Weights of a small transformer language model: width 192, a variant of Muon for these matrices.
Each number is 128 + 24 x the weight over its row's rms, rounded and kept within 0 to 255. Layers, rows and columns count from 0. Numbers have three digits each. The size before them is the row's rms in percent of the matrix's.

# o: layer 4 attention output (transposed), 192x192, rms 0.0485, rows 122-127, columns 96-191
# v: layer 4 attention value, 192x192, rms 0.0388, rows 123-127, columns 96-191
# q: layer 4 attention query, 192x192, rms 0.0388, rows 128-136, columns 96-191
# k: layer 4 attention key, 192x192, rms 0.0393, rows 128-135, columns 96-191
o122 099:153153114135140154145081101115103117158109171169131091126142098124128114150130117139108124099142092132137130165092098158132104127117127135114115108095116172117152129145188165112104156125154150101177145120086125121136094145136120103118150133140159135105165168130111150102188080104137131139
v123 099:105135118096117151167114155144141084137121117132096097087131127129113136111118133120146133158147154064086126123153099155133117167117128151146105106151121119147109144108159114107123096093120157084127118101174161139134123165168130140178137106132133154112138165137138140111105121118129095146
o123 095:115135110114097185115115153131137142176116148136153123101139110117106094137191109153122117116094094097150119138088148102106154105114164117138127130120123111128137112143124126158149158120081138176109100163118113147110129123143164135121126189148139102119149154142082108127133120135099139087
v124 106:117092118117150136142172152109131148119099089145097139161106132124116149093140101157120117117124129126167099134141123146166120115176135105161128143173112107149154143155139108124139185143129151140114095103114117099132103135205136138144133145099114116139144121145100142131180128098153124149
o124 104:116128166125141092128122159121128083139110123151138116151168116067156133163059149126071151102146147155112095097093103127121143141115132108148119070085091143102102095130126128103114121157109087133150121136164112116102121120110082131139144101094134128123092135120119152106125147135132148139
v125 099:087170139139146133139135133137116091118117106160092112100161116097124101102084116112121085157094187095143162175108141168113143083100151111150119128108148155114121142113124092087129129134136138124119145114120139132110130126108131116160170084120075155140127162151091122105133105099160115111
o125 107:165097145128173096114107124117132132148145140094133111097134147144084110134140119152150128083106116124063122082135147104124095133130137162145153139149071090102126175162120133139099094132137132125076120155125141134130124139132135126097101143170125162130142129085125141108116119154125118138
v126 096:166088116143109133125152154114131139138129116125070149160153127140148165147138076157112139127088143097164133133168125133090111144145145136121131138100173147107114142139112071116099163124094118147113141135120132113108155144130140136121156101126146092143157148134119124152108135156143138091
o126 093:134176130105114100134141133079121144139143152171187159085150122137154087156121135110102157158118103127115135111164145094157132128129130118165101127153101135148139146154084085107148151137130118108145142176104137071128131082150146148102081124127116171113112144120145121147167144120151132129
v127 100:114113118158126112137121149155140155133127085160141122139126146102098122104098134083103110149129155157127139118082158120102147157153136119162119128108122137131158120121112098137143087118143130119082069120130166107133155082145114095156130157143130112098083155111146155092064130117140148137
o127 098:130135111084127144067101120125074126100113134132086128104144149106122149124094175163134132140105102121136136161101091132115113133113140102159162129093147123161118115146155119093149154143103171146153168100118111167137110140122121128148117108143106127164105108123108145081136159135155096152
q128 028:120169121100092146147103129110136100128110122120136114124111104127095162132135143081107101086118158093120099136149116129107128125116119102117123123164100088134138191140141138126126109139114141125136147108135137124116149126135119113141118103116123143150139151136192158114109146154138150173
k128 027:139124105112137098084171128129100149141137140093108123099135160116144077133120133131155162113135113146118120176064117162144110137155150137100162120137149155133086103146128121168100143118118134122105130184160114110128176089138142137151131136111143090085149087171120115096141173125140087091
q129 032:110148124089081122141093186166091113110081091140121119136093118123137158116120107101142122113145171090177153179111126139091139178089108118112120153103096150161131114109120120119145132132096137144138124107128118150129150115111105158131157161111096132129119180111110158108111106155142114149
k129 032:159126171128100164112088126098110121129151149144126193145107108147127069154113123129137133129117117141100101114137140103150155116170160153140099081152129154127144106152107142118145111128145129108118137153088144118075143141125155105116110104150176144086141112157175114171135112127135112092
q130 035:125132143164121120104154111119112118144118087140127078148184112157118098110167135165088104163146151145103116102132106057157102102134132100132147109151125102107143097119120109102158123146131118121141139118141105164124154153147149142122146140080115136062132155174121119161126129118146141111
k130 031:123099101093144114139109105132114144136110168141105181121147124122148138138155108101167139116149171107118125153125132133077116119130136169100112115144142166120118117133111138163091134144107117128137146154091104115147094107108132122137119123124156116129140070098115142126139132117127106130
q131 031:109124109107102116141134116154150119131097145113104122137122115112139152165138164162098136165144130106129106121156152146079096082135167145136153153074111125108108096124131102122123138118118129121091093073157101147156127090114137162153095120176150128159156121130086127126098130091148151133
k131 033:094127173136098138159109159073111132196143123155130170055150135130185130144115158125155124134101122133160107149096163065166115145146125143149154135108136156139097117142104131149110131140138102142118160140132121117109104142107147121128131149113125138152144102135129144124131155134103145093
q132 037:162120119084169140152092125092146132170145172111132148111132150130183120161139099092115142096145097141097129126134145124160086132125118134094105154132102145141114164144152117139135163145150140126117145175129149101109144110133096132112148084134148148199115168139140129151167119155098124166
k132 039:079145121129107161157153113175091138138133115108149122195154095099118117111098140139159114114108124130133138151117138146116142104134108125180119108134133167112153101132133153131089097113144149129114171113149122113138114164135132121130105127113107115097131095109127155178079156105144153112
q133 044:122131172147142113145137139121127111129072110099159153100138121162074099112119147135120113151122141100107154114129147117058094132093150132151181115093122144118120128134121106120103151114134149122149098139143091122130113118132099135115108096086166130111114145111160157106124117112112181168
k133 040:169078125110153118142120110097098096139132162147074123082122160098114125141114129124136102122105083172123115139120125130166108103140146128136086144083141125101135157179147118164090112149109106137154094141097106149135098111125151144124092149148107126154160151130152142164141165133085080089
q134 045:156109134131153112131142124105138097147095106124135167131130095183129120113122141116133125135118161079144130109156137151080109165120197119121158129098145129130130151086125123138117125131103113149143083143135156152151086153115136114135126133106168117076059133113133105124138124099105172158
k134 043:083149120116131121105107096164162112094159164079148097166097120140130184118193091129113139143120084154144107111116089143148134149126119130133126159125106162133156119132156142123109149139106147143074118133127127140141144093153124133079116143109115178124136115108149101124139180127130077128
q135 050:155148129124126104093150082101116162140114103134160159133124133127166150125162140087082143139124148109115159107164152117139130138166147083078146173138104158097145172131131118149147085123121100129171090178136131100135105135141128117120125139094124081108106142146117112119140145138155088154
k135 054:132116135101117140154115130103145095115106136085091141129131144167131160117127152185141156093102107132120160124118108133158118123109141126161137157115157146141161111134164134119102118130134138142123103105138103159148124041112134117105134120118135126110093117075105151133171132170134094094
q136 061:140135152147105116112133120126129133092118150123118163141119137118115209127105145141120166120068139133128157093102169097118156156135138094133163147103144139084108143157134111132095157126089148150112092150106092132113108151100137124082116145141128155095134149117095145144141132144118128121